Weights of a small GPT-style language model, trained from scratch on English Wikipedia.
Architecture: RMSNorm after each block, rotary positions, no biases in attention or MLP, normalized queries and keys.
Training: a variant of SOAP for these matrices, 4192 steps.
Each number is 500 + 40 x the weight over its row's rms, rounded and kept within 0 to 999. Layers, rows and columns count from 0. Numbers have three digits each. The size before them is the row's rms in percent of the matrix's.

# gate: layer 6 MLP gate, 832x320, rms 0.127, rows 235-301, columns 128-191
# up: layer 6 MLP up, 832x320, rms 0.132, rows 235-301, columns 128-191
# down: layer 6 MLP down (transposed), 832x320, rms 0.124, rows 235-300, columns 128-191
gate235 105:485547522439523494517542535531511464424499522540502510493514521559523475432455498467481434471530503567439480436478530575511498471471520440486625419450514555514461479485449499512525483540452506
up235 105:552418511496482612569472504577525477492536530493459498484483481551415502516547468502453477456501524491500536580477509575523485532553541468538535487510457533476462512513477491454533521436564520
down235 106:574440472530456507489509490521489499448469469498510502513533556448482523479474401547516453457499461478463495439524494538517547462514538498440476574496474465519503505489493548428453464499479520
gate236 101:529499455491511471473586546440552467539534450568554459448489508459515532505490473536530497460517466440453450561529522500505440505545465531457505515516466488548494532480466530500502477441451486
up236 107:481566464517497501454531469516480508479552483510499560513432542511456474530540526498513532460486483443457543493502505414461483485450450465514499544475500533521571510520484518501508501489523445
down236 095:480494501513452487513510489466473488535533507469520456490469481512514541500453498545477563461559507480479454487453501483490496499421544518437474477472450499472459514525480474515529603522447530
gate237 092:414508485480498465639508425469504490453482476515461457448487477435549397550501423481471495514509521543492510534509514513434509506523488501513517508516535514479565488526540543573555494543426437
up237 094:532488467492503472398417506462493527513461536555540537479490565513489573478574539481510549421545449435563445555463479507468576509460550470487525411484476490529474454487436423523515443452497490
down237 092:500491544568486478559503551580567515468438467476528524503493463495488449534473429494493528563541535547462563457548454443536382451501425531478429400582540502531591530475477485488500498499485479
gate238 110:599478520557467496510528523507501530437550516453453528475472468520586529496541492522458475537614522506502477434525467544527536570518511476582519552452555464482519521501508517529590612545497557
up238 101:543522465518441478514498477498514482474508443453470499451523446496460483539482550570517471484439451493483558511468547526470534519488467450391470550555488454516482517453541529521496481397549562
down238 093:501503485493528457524542464462483532526548475479480484538495527458449484494568456445507538493453518481491400464521421541456465462502546485448557528482488471482510527479492499576472546486480480
gate239 109:480528492495534513425464448535538469517512484565479538514498495463529470512514507559523456520513538417494558458459590512489457471541483526458473484561584491475480461463494528527525531498515528
up239 105:494517515476470539523507537470467470407457462548515488470575502525514566484450426485501526543543529434514538473456441489557482480510530463495497475490529509489474463458484480504535513542495516
down239 119:447496565467492582489501508476495488561526535464498591514485472443543449514444529530469524521521519455490452489502563559449458476528530453540497537518449535426496471477475455502474522492503520
gate240 103:528524436481486481501509454415492460481453513495470479485476524474512576505564533493510536477554544501481480475550580471492452455474469517501497469509475549494477464451512566590549480443565410
up240 106:509477481550460543454540534473503545519532479593503440517501558486520540488443435547520418506533521530499473548515406543505470485556495480468436442543497483521502399490520473478514499502516497
down240 106:496468518493565577519453494493455572545561460533532437522445528565516494510554563503552485555433540566516507535501520414441486610534531560535526504477541451517523531558574381497523419527533490
gate241 107:454525473443487545504550592489547493520503455558502433570467504541440530485513486570521598494511490437488502544448541502491480440466492490486515473555509526538590524453591544479509513531459544
up241 108:450475535518458531443587485527577464552487450450502426477475480466449492493502526492437506500478545490486502480447511470439489560511501483481509526492454455493491479534533483455527532590539409
down241 102:476530549482504443471419478475512500454544518494498555549556562541482533397526502528458478481519434499519538497515454478553459444412532419497474509513561580527528469487454421545507530416499475
gate242 106:476534510493432504454441503550553461478503485467534486447463508531529562583562533453452404514499558499545563539494537546439431487520473434538498511459527472480509564527456604506447457502446531
up242 103:522578521481442536521475527573484492462463452547524472450444429527510530464517490478474528441481533554572484559480455504462531519499448456512508477468503516477530495527453505517447500559482485
down242 078:451531472504510460443485490433523538473505467506511542464528516479508516406483479533491557536492542523523508541499479497547523468516496514662522461405533475463501567535490486552462513431474524
gate243 098:495455513536587463499521472515530490486452496495468567522511505561445445539512536579455489491514569482482476518532549476546500578499482543530542469468510561510474481512476495472481464458471547
up243 090:561443549466511533485428495538503512470516515497463492478467509486567522516571505482561412545497580511625470554495531424484515456534525515538454453476446470426525465543465548562507506459447483
down243 094:582505499489519461509572515519558481486527512506523501540518427539501465463460506498521616495527522521510481510449496546564423504566553522522484529486564483491417498528567456493471518516513492
gate244 103:440528498560517474549516576429497496468439465510450558565520504478455436533549519470539460550550479497514492501552492478467482426555533484534497484567439542564446445470519566501534528524481515
up244 101:532459477475444493472508489499510525524472511500532527412501523548558524471439488533525523442521594531530424442412544525472555579496459511474477428496504521435499504543483414559520560544485476
down244 101:510426542524546505467538474475604473436485472512526459531510523443492512495498513483487487539554496502558462559611456548537533525527558485504441519505521529523476487526578522512494449522503475
gate245 099:450508474424503472440545490510518465508511464451440469432455574494463497468485482548483452476515537461512523436557533446543581521490454456509467478480446571515450484485451523546569472463468497
up245 098:528476524505455477552501501567400504458442534499479458540514488524492467546512557534483476467471493506472490459461509524470446448461534468474508445449492484493453493444444489541498493569507565
down245 099:517453454528519524533501431520477468519492464499536409519522571542498557492462504520520523462589502492449548517507483460540470502478479527465561550504484528498529587492490542496495552461481598
gate246 097:538411483491400545479523554462530507481559511512570470473514571525528557474475477521463508493466490506495451551536474506521491532497534513462563474543491494529440472505494501549397473532558506
up246 097:500574464503511529456479485492548455496463423455523498525539526511529475523494494464460410525548446440494540423495497536489479513491469543501451513500480445598547469428422499483520445544477431
down246 102:439476413458528521568457500485574481503547544543481541472514477517518484510467455547438456499536486503562478515503377490539500479500547477525512527520539486436434512516490533490463430541467420
gate247 097:536484536509558458496542546535544508498524511529523474545502497440529483551558500445573517532456492524482497472502522437488525486460530503467509524459511508479506512512509496480537492502461509
up247 090:534441535513484461508533563488517497442594476516485501490548506472484515443482428474499489493449515528459521532472567546507485517448524471487536554484544545534559493504606481499604454548515549
down247 099:533516486489477521511487514532568464507539494470454514553481455526521522469457529519499467485525507516567449496490446512514516495492492534529474516514403441461497457524476510511551517492525503
gate248 093:507480470546451475549491488492500510488525481503503499472502481480462484500542549431507466500557477420511494577475424525540556538568428545475471507462526444514470552512493558470512478508483501
up248 093:518501484509523496491524512539536483498512568527537496483577488452413532456529467473462469444531486523427511565543483543504457444527476498445556583485547481504397506513501512495567503439447523
down248 089:515582434493430487465549495550483601494508516545517554535492511524528476478487431491529519416537554481535548526465512494484442531485481414510580472426506522508535520497535505547486520498505568
gate249 104:530538502495485550519470600416511576532509509497490519610484590493512461473490497535479519496534411472563499535486487515531483479444530467553478423565532532547511539504493460474530533524467496
up249 105:453528506495512531503472491482533471478556477495501461475457394549530526487451487555536457478472490445435489512538472522462553480554554445494478456474471422484473486510546512526509477484545508
down249 105:561503490505572517507438462447433461439519489496484533503506518538473509541509587500431477452466494520550506420499512531523489492516484488465549494516479500496482502509500536571509396476518477
gate250 102:398497485552540514473508481585599463486527500573506525484497470524535453480471503500475475492473537515471485486469492513587542447517547479535561522511519447507424515553486471516476508488511523
up250 101:493554477527513459527499501470440467499498514497534477441529541527441561515509444496500531530459444463524484492460593480469485434480449458468526511441498564458487463545512477449433550417474516
down250 104:468468538516435465522530484528557487529533413516519507570500485455483565493483585437544439433448600523586548446558465465496441477512482466517422486566447454518528523464483537495495454455507536
gate251 099:566476485463516503578523531504596482468439534463457486480480495452503563578515527532506497465516524461578460551478507479569526454511448466580416515514509528445532489477484532423607469441508549
up251 102:519450511530484507508454569524476497549522527543526463534451496514485496467466536516548421503458402452472470558492490508517531489514567513480456548555508498477490494423519467507485459524531443
down251 101:501530490414506462562482513492564478557456542527553494600479478571488538528438461463429509453398523512454495526459505414489510470451565539449451523526454524519519524491493477527522524502574454
gate252 098:556518481460468463506546525477495548503436521516472601522526637552445542460467464475511464531555510461541432496579552490486518434510516524461535524492508490470452487542508486518520524535432548
up252 104:482471477479522482433561479562522485476466472522453498442514491539484478554500514540499535491423543500533442467503431417467492570559470484545561463504476524475533541459538557509511511520492486
down252 108:523535518572515493505561495477427469485512540533515545500440410593466571488453475539487475519463527464512546538501473510489508526485559571480530432548412492513512533464491528473552471546453507
gate253 116:404494450540515536556483495517505468470437435418531494536458465455524498465440516506554488492523479550499348512517471486468497544452505496485508475446553574484430480492506475533443483412445476
up253 111:535463484493462540558554459530481470519535507527546522484526545533472493523540465503492475562425517540498517484440525493474472488488550442480525518490459484512431511510484556564576448597497538
down253 099:463437464448448511445503477506461471539521462461503523480563484496503492433415548455576372505527481534417364534426438486523524486484475542515512459477504515475485516485491506519453497528473511
gate254 107:470547532441489494497455482477442456533467524458458457551507464472562484487437542471442477454445530498572508576518557469529534476536531476543474519473549509534491560446451464446470499506492546
up254 109:556531522550492497502499486504598561492473568527548524514555481570512562548488492506528557472531527460502463481526440494459430474540534435526555453510463510493495447498398525571495431556517505
down254 102:461527468501507607464490458528561545514491542525512492497523503403486518520540449481528484453603526473551539593494423526530468505477445526556599508407490531460509445525546544497551560476479472
gate255 103:555455464510423508497533491489544525472442496529522583533532499440509440476510514553539524557542600475469493581523468466472524520485461523592508473516438441558473452472543556573465489487528561
up255 101:485463522555578527480422461498510507431560514487490420455549496527523489533557557475563474523537546488531516551548489514493486525530509503528488569473538506500425421559438479549505458434482491
down255 102:519469489488472451509484502422463399482474388483531492441496523471466533515546460497498413489521508473499557520531485502469494537517580474473491532510514410473526588542542516555488459570479500
gate256 095:489432477472493447522482530509512466469451559447515533504507441466423505511506527524462488479432444466495491558527415512515502478490447470546472535545494508517502480559529497515524412430521513
up256 094:551483463495426511480594434565447479556469498567505394496508525519555468457483531452537498494514547581488588490536564452470555498477489473494467486540562538533427498455508449518473464543607529
down256 095:506523570503500502529485505544457488508523451425453487542499446443451509466567407507525516481515557412479505548485495477478599539487412525582561481522525513453505538440468510557560536564444471
gate257 093:487556527467448432491494469528517505524475461454500514515482552478460507478505511507538576490450565505536508505462490476521494591414516499526516555455472479498486526528455581530489441494525487
up257 095:516434434534579510462519501455538425497409512499479528500534465514483438567500466506498426562511473471494457473511410509522516553525497487541460523555434444473542527515568545458516538474503530
down257 095:532457550526448466453518468471500531468502507496516558527511517524496525544441551494425532511539465602531480480506558506469486478510524493471490525461487472452523410507486505465415452442517473
gate258 096:471485531478501454538460531561538539486471525483548535460466468451543481496474505523563448506469523561551468515490437474478454463462476504507531516536476476486425485585495508475505396512494481
up258 105:500527470497513494537564472540532483489516530496493531453469528486532529429529558478441502587440511510494530457519485482556418535443481469491501530494475507524440429581569507468518450559486428
down258 103:523528508491478521496519554527572465506570460494529464571523464566472558486448564499440447574535449583490470535490512471510501518466526512515493490427483523546476506475445520502536526456567495
gate259 097:446526506446602520538414485543544416485455495535415489520408481448462508488500513476494472519582509451465550499539460481470517494529448454573514468589512524553522466477486463490482555527526547
up259 098:531509539521523527491542448457540492447502438504490480483443484560452476492424503512555496484507484495530509473541500568534472511517540577557462528464523499570574507536529521556508502518468597
down259 096:533489497524435440431493497413511532519513478556490425514430526509525479454536517527499524524521449474494440442500529506467592464482460486468484491379498545518514448521514431499449523435479502
gate260 093:562502516496459496444457427562494434560526579576437494456564533490487462442572476471539460462466512460553540462483558466555476438520483506499493506534526445560509496511476476500493461460552512
up260 094:527523489497541474462507518484507537501503420479583510433541526512528507508461526517446564520448495469587457492483502514584450565552553505472499505499513487485497509455429574452519462437501511
down260 099:463548575532456550546426466487434518509575498510633539553478549487555515455521583478452515456465465483485487543506543577473452524502470505508499508504520431465447565470504567462460499506515556
gate261 102:551487477523488490521526536476541456503541470533531489428499507503430513487451457467529546457524546435502491530480592463528453451497594500515510513566538511547418517509503523612506489569504577
up261 096:516476462598453556499508591530474522460538547457500430469507496554447479509439531479497463573447497581465520451488615517504500477484559539513511511511454480520528530493525465443451514507530495
down261 099:486504451464533525510401461448515422488465435510542475411545447490476430448478481393490453515490432497504482575427487433473534488519490458528526467555500451520459523469482496524538501576495513
gate262 096:466502510544518489475449594500549492515509497533517513444516483480518475434450431479499506494479486496497499476457487513530544538464470451454516463513503460525424490454481508448470490552470432
up262 102:546508531479465479498435520403506476523488411487479519419497512511488439474568452601466394517540463470439503459479482533462497468452518491503501484555570485514437526431480479437534510429480482
down262 100:560512542474558545464506488515524529434489496566505505442455434476544504480489448528542534459494550647467509489458449565491545516502498525514494510492502461491481425472436463510465532465492448
gate263 103:570482461470540520444492474549502480568497553547519575423534436442499501480407436455525528491513441455487532547450470498449455516562453531529519548506589551504492501501466466570474503521462559
up263 102:491448519461461486557559453517493520450570445462476535510473507500554495442505573541480472472559564521510516498470501476520536551465490547496497538499519505536504503410484532501482477424523544
down263 104:458487476545507500477478489495497462454571546524506536478591534451501494410535497528485568499547535497482495467435451503549465490487487495490523449535457561538521461572415478475493573506496478
gate264 100:478516558487413497448449488528478529451501561513508578498560568525577511446536425555464459472480482476521464443531469467550512501488460369510554536515505474490467520428546500444521457452542486
up264 094:488493460488550481552506425516496483505561570511528531469559491480512517483458497463531423494475577512465422494554458464471539560537434465496463557423519528474491495534593515441526468530575475
down264 098:438458521491428468505481480525502513466475538503481478442460412474550506481510513432536434542440552418528510461454409558378459505529482503520441544456467496508532496522433453511398478456529486
gate265 096:482549547515476585501528551509476459506494490444549558466547458463563514505403498481424412461537509476518541523485400509501451488394513497521528528580447465456550502531614516529468551482569513
up265 098:464500530571517565510532518477498483442554477463494495507475530497527495469511515519463545475498544497521499500508507539535544461519516515525455477461478492501463504474422477547489487410535417
down265 100:514566539462496471502511477472530587514558498522519502504503531503456551411513448410489499550509520507562506530492583359579511517531549427482509470511472525506470486493490517463469516540534466
gate266 099:470444544481488537511526543457497499498498462516418525473510516551439447467525523460474511494541519452473509511580525441563523560523470502443455547504543493505380485495511489572497480523540524
up266 097:525498507548452509514460525494461537448553499469560484512519553413474501476494437489579559475518551479528482436576474500484487509478486506491428494417538552542481490527522513525529574464500571
down266 094:511464458477524556526552504458507511538493524463492522556489499444477474587462533496514448456438521556523534439483509531503495447456488596474517459482453433480551424459531481522448520537470486
gate267 104:517500501538485452476539448515509476546465396559494463515515545487426492485553539492502446499475497525607476520510595542491477465566555507508431518489428518475562466556443543521492552446574490
up267 106:555485473521507472534488443476492571522538494534496461466508409502565524526442490488555526514484417540475490518486557395551514522424498539535481517532515460486519578543439482507457521520542470
down267 104:455488519501542512466407592488491534456465555518455524477557504464562498553479438449560538489476552528498536450524445477504512506418544537472530511562452446543507526492533456486509505526535417
gate268 094:496566598515471516454516418556507499470515475497502452483485509518480491424540500445570499532542497497444537508570505452505443442559499445511437491487505454476502536493424531502499488540488505
up268 087:435547560543489513432490389480477534538484455535592471474508506484477512470536481473559506532588507545481513514567491501553489448454490441497524484482463480520452540526398466522511456582445515
down268 096:430472437475562512568571591500512538465463497449483471483547498535564516528494517486473490580472503513533500456449529532495568554506490503468507572534445461459524480498547482442534554520510478
gate269 104:568551530476500512475574591521508439479566505517495464515467512470437507534523517501449507568547475404482532571480504482480449570505495468588556492512503494537453535482496444544544556482585453
up269 102:473481539479482523514496520469512448497547562487517518534474416477461474502507559455514553553448480573544449500487530509438535540550532393528572488545483525493542579454535540480506580521530403
down269 106:483403487539454524534476532520481511454434425562464527549508451545487507533552511494476500499477520414517523468517396496522463483495536460515557483444501492510500530524479595501501499542504464
gate270 099:474513476549573542505487540524483369537516460480473493534501521587482424441493445465561468509438465470469455499503535466527492488505467545512447447490468491456485516560519528460550556496455494
up270 098:510514457519507521459544549488436470470485473504520569542411502558522466500461416497478481501497426550530472551468502514429502439530490462465525521511463514490481495532586467550517502488510452
down270 099:534561500493531520434451483517517540427521473530466537546462520501521500493529595469537473569465513502471424490499444557492505526524490516512431560452493497591486474552512445534535496482464516
gate271 093:501522574439490494480428473464503551452453485509477513487480485517558521576576497494478455508477594482439397485480508442460535549477505528480501531547508501512511492518462511521509469491537533
up271 091:495489483507429493493503407553509532493438483529511558462525561555504563446558541553561557524479485522467456522501538518493538587491556444531519487485519486554515533412495516482413452527543464
down271 096:565455470451491471470503547491415537512487482399541512385530540503558447497512483456513550527498442465480434538521472485518512470492566491446555514514501512430456449422496506528497567498483510
gate272 098:577464512511460456542542450496447418463519436559526455536504489481442476495446481599557478497498435520490538440497548504455453522536452468446520551517507469428552468512502461546486482490435519
up272 101:537511452453497507492466487460516504507487555536516534452489514465474504469507468503538491513482477514472500546445581479662426521457464495543444423489501499535545596528454489496464520432472451
down272 100:478481539587526598525518467559543464428452491429506426426511497395546568525521479479483455453493516436478498541510531553454472500521534616469527475455468468446547475448477517515503546458575532
gate273 100:432542491422507490528544479521452474487472530454521492458518419517530496498537528504496517521453441521457437481530489490511560567528473495499443545517474542504508501528529488502467487508551525
up273 101:484581506514470440525531544530485548553446544440537494518516494464569531483523503529525519440576467525490525544512516439500575537525501485496556446611473470546419504445488523501597426474558539
down273 102:506448470587505500521514541475535506473523468582482484434457456486469506536518564483500500507424448469583510392491402503472511519370487513514528398534533525492450510435475515510537481462511516
gate274 096:421515442455517546443561531450522501508489433530503455481486561533482443518536482510571503431475486499614459525538485514466490557517442492565514531554562507550493553518501512511559534513449530
up274 097:437492427484509525484530503538513525481516489487512488504515495473532501509550525459547430446497497546493526492511569432460455467464488472525515475466506477596545570537531556553497510519481530
down274 101:519454500510524557563436497492503517461540467495486554511499437428517443485477510486551473503533520460486455489557478483493527584473488464460574518520436521531533399539495508593494508453502446
gate275 092:542457492550462493536503469527563537547545459496536465518498380508522456432426518530477474497533478532453485511527539480534453512537409478542514497424497516562537547538480492511504569492515474
up275 088:507525465502498525514465464483512498538466528465505572489513543512498472525457490515475512561540501477530484502460441548543534481427465465437518531499395435465524531493501510551483491479524519
down275 095:598456490483519458550511440544625459525519480552475517475489513519487503501490511519536533491482489489466471456494495526517482512496450524512476586419494463553536477503544558464503493509497586
gate276 105:449527444520440586526537516400435452504464563503436526473464464541526519497538551471565506434475477483551514559496445494508533534555565398493464546461474479534617501578527464446472504552467481
up276 106:535532457531492512508592461507446465523530473507439521477512629477454526506571524408503512540428490497539479524459541508508517529498514500482508473491509547582514541539420597483483507475444444
down276 100:455472535505567520475460435486471445579458490429627437480510519473518561502434527502456495489456489476549483448533462550532505545532482484514433521573459528547509579421472428497497538440428521
gate277 101:513449542477524571558533490599489532510493524490446493507563486540536548441491455526470446517480508473511446447524470557479415509563506520489448527549504463431407518504525528492505517465535491
up277 102:510508406482594461519460545535485556465537444494488524505445471467529495514439452508551530516435517514461466463553585528512523449505428474374483450470527532446446547531553476424555472409499487
down277 098:431464445484498492443445447452492528460605503483482497615469479533424559438485546517457543504592466450451493538529513501544461480467508472533435538524450479475498506534511539506466526499541477
gate278 098:515441527467523484483432495488418553399518475484541457532549531518462502564506407470485496497462549519497515533477578554454433554511495481503472493499490444532555525459484502492512505507529542
up278 095:511478505535513556455533562516464468526447543537490434484534521475431510534468390550492532596520542488584496505547440528474538491489565549523423454448483526554456474535477458485462426533488462
down278 096:430529448528430506515430452511532522460412457541473494495518492521522465522475486609487589557483435558555515510482463441529486448452498459510478558472514500540503501528562416580450483536493450
gate279 103:513540510469516539470492527491502515440451375520490523566507514501486501504568486493497519526423469544431529507433458468458484458480505450502537487498427506534474507503470572444463527473544590
up279 098:477482432475467516554445438529588551476576472477526451497505486472579506462539486564492567487514566531492430531525482472462526459466515527468446531412528505537473519433522498471514486574538447
down279 101:547452523574529642483469481550462559442499504445474470484480535526515457526464491501511493526546500483569488584540544462512511482462491539495493487486449525533487452444503455523494448514585406
gate280 095:543451534465464530409568533514512530470515498499527463557495567506507527541484464453518489532483580481541475442544493447427598529508562561515520529520527569528454454480588412517476452467469495
up280 099:502464474515494470585496471511465566489476537502512560497520500555562451515519529576538474474495486513522503510485526562526550578528511497518482538521491415544533450517535516534558494550486466
down280 101:520521536474477546502498541502554463449549521550590500500537497478562533491437450480419471530597566522500508448518423523471485466550556534494480513483429495458485562543506460456497482525553548
gate281 095:440467470430439545499478550497527493587514494474524499432517583546496494500470523542441527473505566497474514467471522471455498453450521508529526502499522502555553488545497523511514477453516601
up281 100:524465569494431482533424464501517480520504488486425470478486436481528503477503430528514492552458444506478482503549468491485440442507500561454547512539499499465518450509516488494506537472469479
down281 098:495533445465532424492434541627440481460466469569456580531535528412528567498538523504514564464515583466528510437487473534466503514563519466557519478506469440501515556499461500464571487524574441
gate282 103:411488527541466486472540521522483480569482496461456474501518509456539445489475540502508512476458570622507484479531497550498512536441516411506504476469492549453480587460469419538559544552502477
up282 099:494485549467530498508518454530497525550519457498493483441473488517481561498491463502548465531513475468473601506514473435464478423551507565574505501484491490470439474495484541538466517482503466
down282 105:501497546585489493515473524499571518486389496487461613532516503540449505525381472533523527540514524520573471505435501522429498574513446511500546470464548477528490530470479431521473490504504545
gate283 102:477467503484476523496590482451587564510464504503497476489578492510454516469458524525590529430462497486542456566462486470516507507465497515496513538506512515484485508468535480460509488517494525
up283 101:595531482566456563504461477495515508496489431483525515524496492452533565513550480465479589521479514462466490512535468513446472533418421509525473481454517467484515510425473492549479515466491552
down283 106:528522463502566484510541497454563478459562502486501536476512502486433502520492469522565528526494536467536543492505528568518544595531505506534446469512528592577566460488508460493550493459500507
gate284 101:548422514499469482592531478489480462442523452571491471507509497476524515513524437522446460576511567466500579494428474483503503534515583462512510504546534484481444520541522481482432517441540460
up284 104:492432515467443477548495499484532486541537458556501412507434572456560559490512457478440445521468470468497544498473520529487530495450556479558428528522504488529553482483445429556480495488481507
down284 098:551510487461535516521585421517471415528465504488481484507472445487421422462584493564503573486460461572498519511430418544431440448484503520476523409472463529463513493465593493504446492507501518
gate285 093:479502498479520507487526517464503462508549482541448507450438522473505582475492491485477532472505515515505559479513528448466570465490480466525526485488549462470506517449511522431553492500443602
up285 099:535513528572586464532478430567550415434499457468490461550442529456511511523435504582504507452532552478453530565472525490507509469494503468445529535527486481461513517568442477513394479584579467
down285 099:462550527557496510508513467440416506525472464529517507521481569524470443491510547517526563480469509524487546545526453489510544528514493481510437480511485447488452535543523411494496524507562471
gate286 099:492497473503432577542429526435457439370455507511547489487543495538463473416510417560503532414506528501527507560482516539510498510524518469549424486500469557500521432537508466453560504475434438
up286 101:470524443553535436468512473529491488502535455493552518527506466499463531435483511447441541530519540556507562442469453495454466514427536518500496513536561555465503442507475524549480442522482509
down286 102:452515524472506507485441492527394558497465581551508448465480514549450537526528525480506521572529454464480461520512490568442553538478536453529471473524475505505518574501476456501438523546509528
gate287 092:504482536586545462522483484581548507460449506579461492518443542482464472427518473472402469502523539523450461496440528455503475453475477487471424510512459398532456529494517520527524465558464539
up287 094:459446501526565545476447514433483468513562535478483503472478439491475547491529515566508458528528429480529485494510451599461543478511518506540505533529516544476538473539509461507515554511488494
down287 105:499535499504510474591471500500528468563511508500539471511478523449532453485458543500546492489496496511417502558479554507455508439527456510551502541482512448478491497538554517464575518441504481
gate288 103:429564491528451478560446529535509560485533524512494507465528504439492535564392495445549513435466531482482535482513528513450534564530515416522505524491450464418541514534521507538436546528488453
up288 098:510458505410419506466479522499468492450452514462474538503441537491590474511440492547470498532488512538515586450440571493517509475489505558468479422457515496489456519522508514511557516525490486
down288 104:469454532573522515504514469504553465497527479440583491450449524462524452602513512482500546507522472468493501501523437489497424516468505499459482521540519445500456491494444463475518502482549486
gate289 093:452507502564460501467475506502513452510479504524449479493458534440483524564526523475487538479504491472489540572463526504515471499472454522555588524487462425450491509491517491497497488487557500
up289 094:432488444510483473462495485543459493515529426501476545530507515517499603534537490432506513463522552536454500511524487497519454455519478549540551459539467515480498441464500531429501483492513488
down289 096:467432498523477445495557529511480518521538516547457567607481509530455492475474551448543490508476543538475507485523546512560532513456519533495461477550530455447487488480509464453441528461496544
gate290 097:551481531509471441501492486425526468531491546533521444401494453482537506538564491474488531508520512480546527488504563514548468528439514504558509468566513427505495506544426501473522422464478417
up290 096:521521535537510469477496467500534441496518459503448503457536478557548515483445514518501563598496562525557527463611476469466446423440459492537501474520515502547497530466508539504473541470484471
down290 097:501476539518530505513547469508525524553493458522555478514549481481505465520509483509521506427512496497466458494376525505536514539518520508503479523454540477495554453488439453513481442525387512
gate291 097:510527490518486537487527517503519483470493486510518550541478506493525450469399563497452492463584497513565499475459528527404479519498440451539515414530513488578446540515491444460418513498558470
up291 102:423539478506443480397440500557494567549485437518426475527436409589550520510535538523542455542483511542533557497521514482530609424539577472515471517507516492500530466446467503470524478472449539
down291 104:461515483543476491438550508467486464533513527521505458442555473479570606514568471570515444566468511513513540540498459498563563502571434472526475471468456543480523492487534454445437483477514458
gate292 103:511468531478443436485479557460560400470540469486451484492516481460464548547457499515476604477483521469500495540535529473506438495539496473499506455482455498462485543509583564514480414450493523
up292 100:500505430514475459469579484529522611498383460510541516365511525491452461569485467563486597478431535445507479529519518538494494489542486533491441494473495484532515494531427544466469458523505466
down292 102:415501498523477507490545523525447475533432538529508479474409516507517538533495526494489483532534499518516544490434456467502582544527425537548546518434489512567505507412438515441521467518445480
gate293 099:482479468544495483533541531542571528508479463465509518534442436462482457551495506556538424432517484505529504463515493480499505461449461576509500493546484551482471476539470442512483470490407488
up293 099:438412507514508543496488569490543412590522521476466482538511558509540512498497515506453496579553572412468573502550393607453437428473510530513496484505459494493573523447495585550529449469548530
down293 102:440447531517527578486603525556478502544513540521532521534544454519509497532424471513481472448475448461466535558451499508462531513460473580525494494490482522453588450534486475531527498509495560
gate294 095:554462509513544532552552476547518481512458507500449493549484535502439487476516520426475472490484504491516465471557511491539515494535475460529493471503485567501530489506556529398544528518510499
up294 095:466531566458527506533529474481506451443506550457571509482517495562505485518497449494500473491492450560522473461492476479511431512492518485481390504593564460480495585505509471446494437494482467
down294 096:525558503530535476478546471565496556504517452408552537508472529547512522540510482498417510487481431430501548518545512493463468580524458510506511496466446446487501453548466551499473516541491501
gate295 098:557463517437580454440533494556566466481497504575469502537555615430544533502483447475518470526459479445514579482526485485488516528550459507529488494535446485501569545580524476450530498461566511
up295 096:440466528496471507498492496538583551486469500517508510519493560483552522462513554464502422482556497551488491514479480456440492504475486496573539566508513473475559501524519468435553516454559497
down295 094:572403406497490473539443537525488526509537513458409505499514488475560426534454446510476472571552462526437368464529493519496452493497460536615538451510580473491455520486497597477473469522432519
gate296 098:517496501543531450513452530547494455506519475589490471513562526571550489509498495593537534424531487471475531545458505475562511531478500496493468508549531606467523467462599502486483548473464544
up296 099:535464544514529475475528512491441545523424541465538494534410559455489438505505483547478469550488507522462493523465480555535615517549527499514497525492517460486519444576547487522504533469532560
down296 097:481462566471602532467453527474557502474491519525531472437497502467514570488456545482478491526520505511475547534524493475517507554562456480487500511509431556473481454524524562468579529475540523
gate297 099:426479539518509505544504462517524542508523515540468496567559525499513485501578447507473547529483506505466500524510510535482526465410518507565468522448471509492552526557423467449488522522496521
up297 101:514506500511473493513459515466571517510591470533402507525531520472510429507485486526506441475418483540457458500481498531439510518499461508494508460495596454578496479488549499593526518489513520
down297 102:507549494489425376488526454556524512452490432497507526606453592576509514505538489576593540502536509445494493532471530516523495556466567511512486519481538506392511474499492509460521460488588498
gate298 099:506579502579552473560535484489513473497513494527468556456509567505459485547443480484423438480484575537543560467525516551557461468554513532550541529537439568458482491450467416437488452556458497
up298 095:414464585542529453541495501545443553486492464516538518482498489491471459500486422519522530466475582495497514427498507495566497494607556450499506506450504591549502498503487461555537456536431578
down298 101:458505503521469495534452500541527541524488508525506494463497529552412451541485444495567464551467494541586413503493531575455581467538507487486464516482505569458505565457470533500531554424543471
gate299 100:415498574522522521479454483505534524552536488511479413578503478491485493461477489456504518562497523469486459459531518413546416476486455541564496470446485491528518596556495490483481444512521501
up299 094:488476496459429497480440630479448519547504435482510595521470514542538551456479566501537472524524556489484533540511527502455479516531506489554496498516586500545483485604531508460523514477529571
down299 098:508567504457520639536556520533552466479425546511409515512492486501436541576508537573543479444456440455437491435521508471494553515519546474488485494488476462474521417530530512500493502509479503
gate300 091:479512478492470516554472500592466564466502518444564548496461559502494537460472523491445578459449495558468517509467542508481461505467561435502549459490529518562515573502536554508506532510520551
up300 094:537472478489410536475500476581446592459486419516412483510498572461432506439501505471484562456560468541493521544510520479422511456419471479516542468479553470547428486515521492512544474500485563
down300 098:501493549488498528519487463453505521482504530453510475565540445556442513538416477505561495591442494475476515469467490532507440522533497490500505439510458451511559470538578484506453462503505549
gate301 097:500486538402432586485533460543439406527512482511490486510513446582550457486461503480494550492518495437498455517524520517487483507496542492446486553525445498476539476473527526517464502459464381
up301 096:438449548528480510498579477472437511485510500519548536487468475463526457465535447406450496440481600508461399501499534537548511561544496532455520485488513474558548530405471545462522535492432498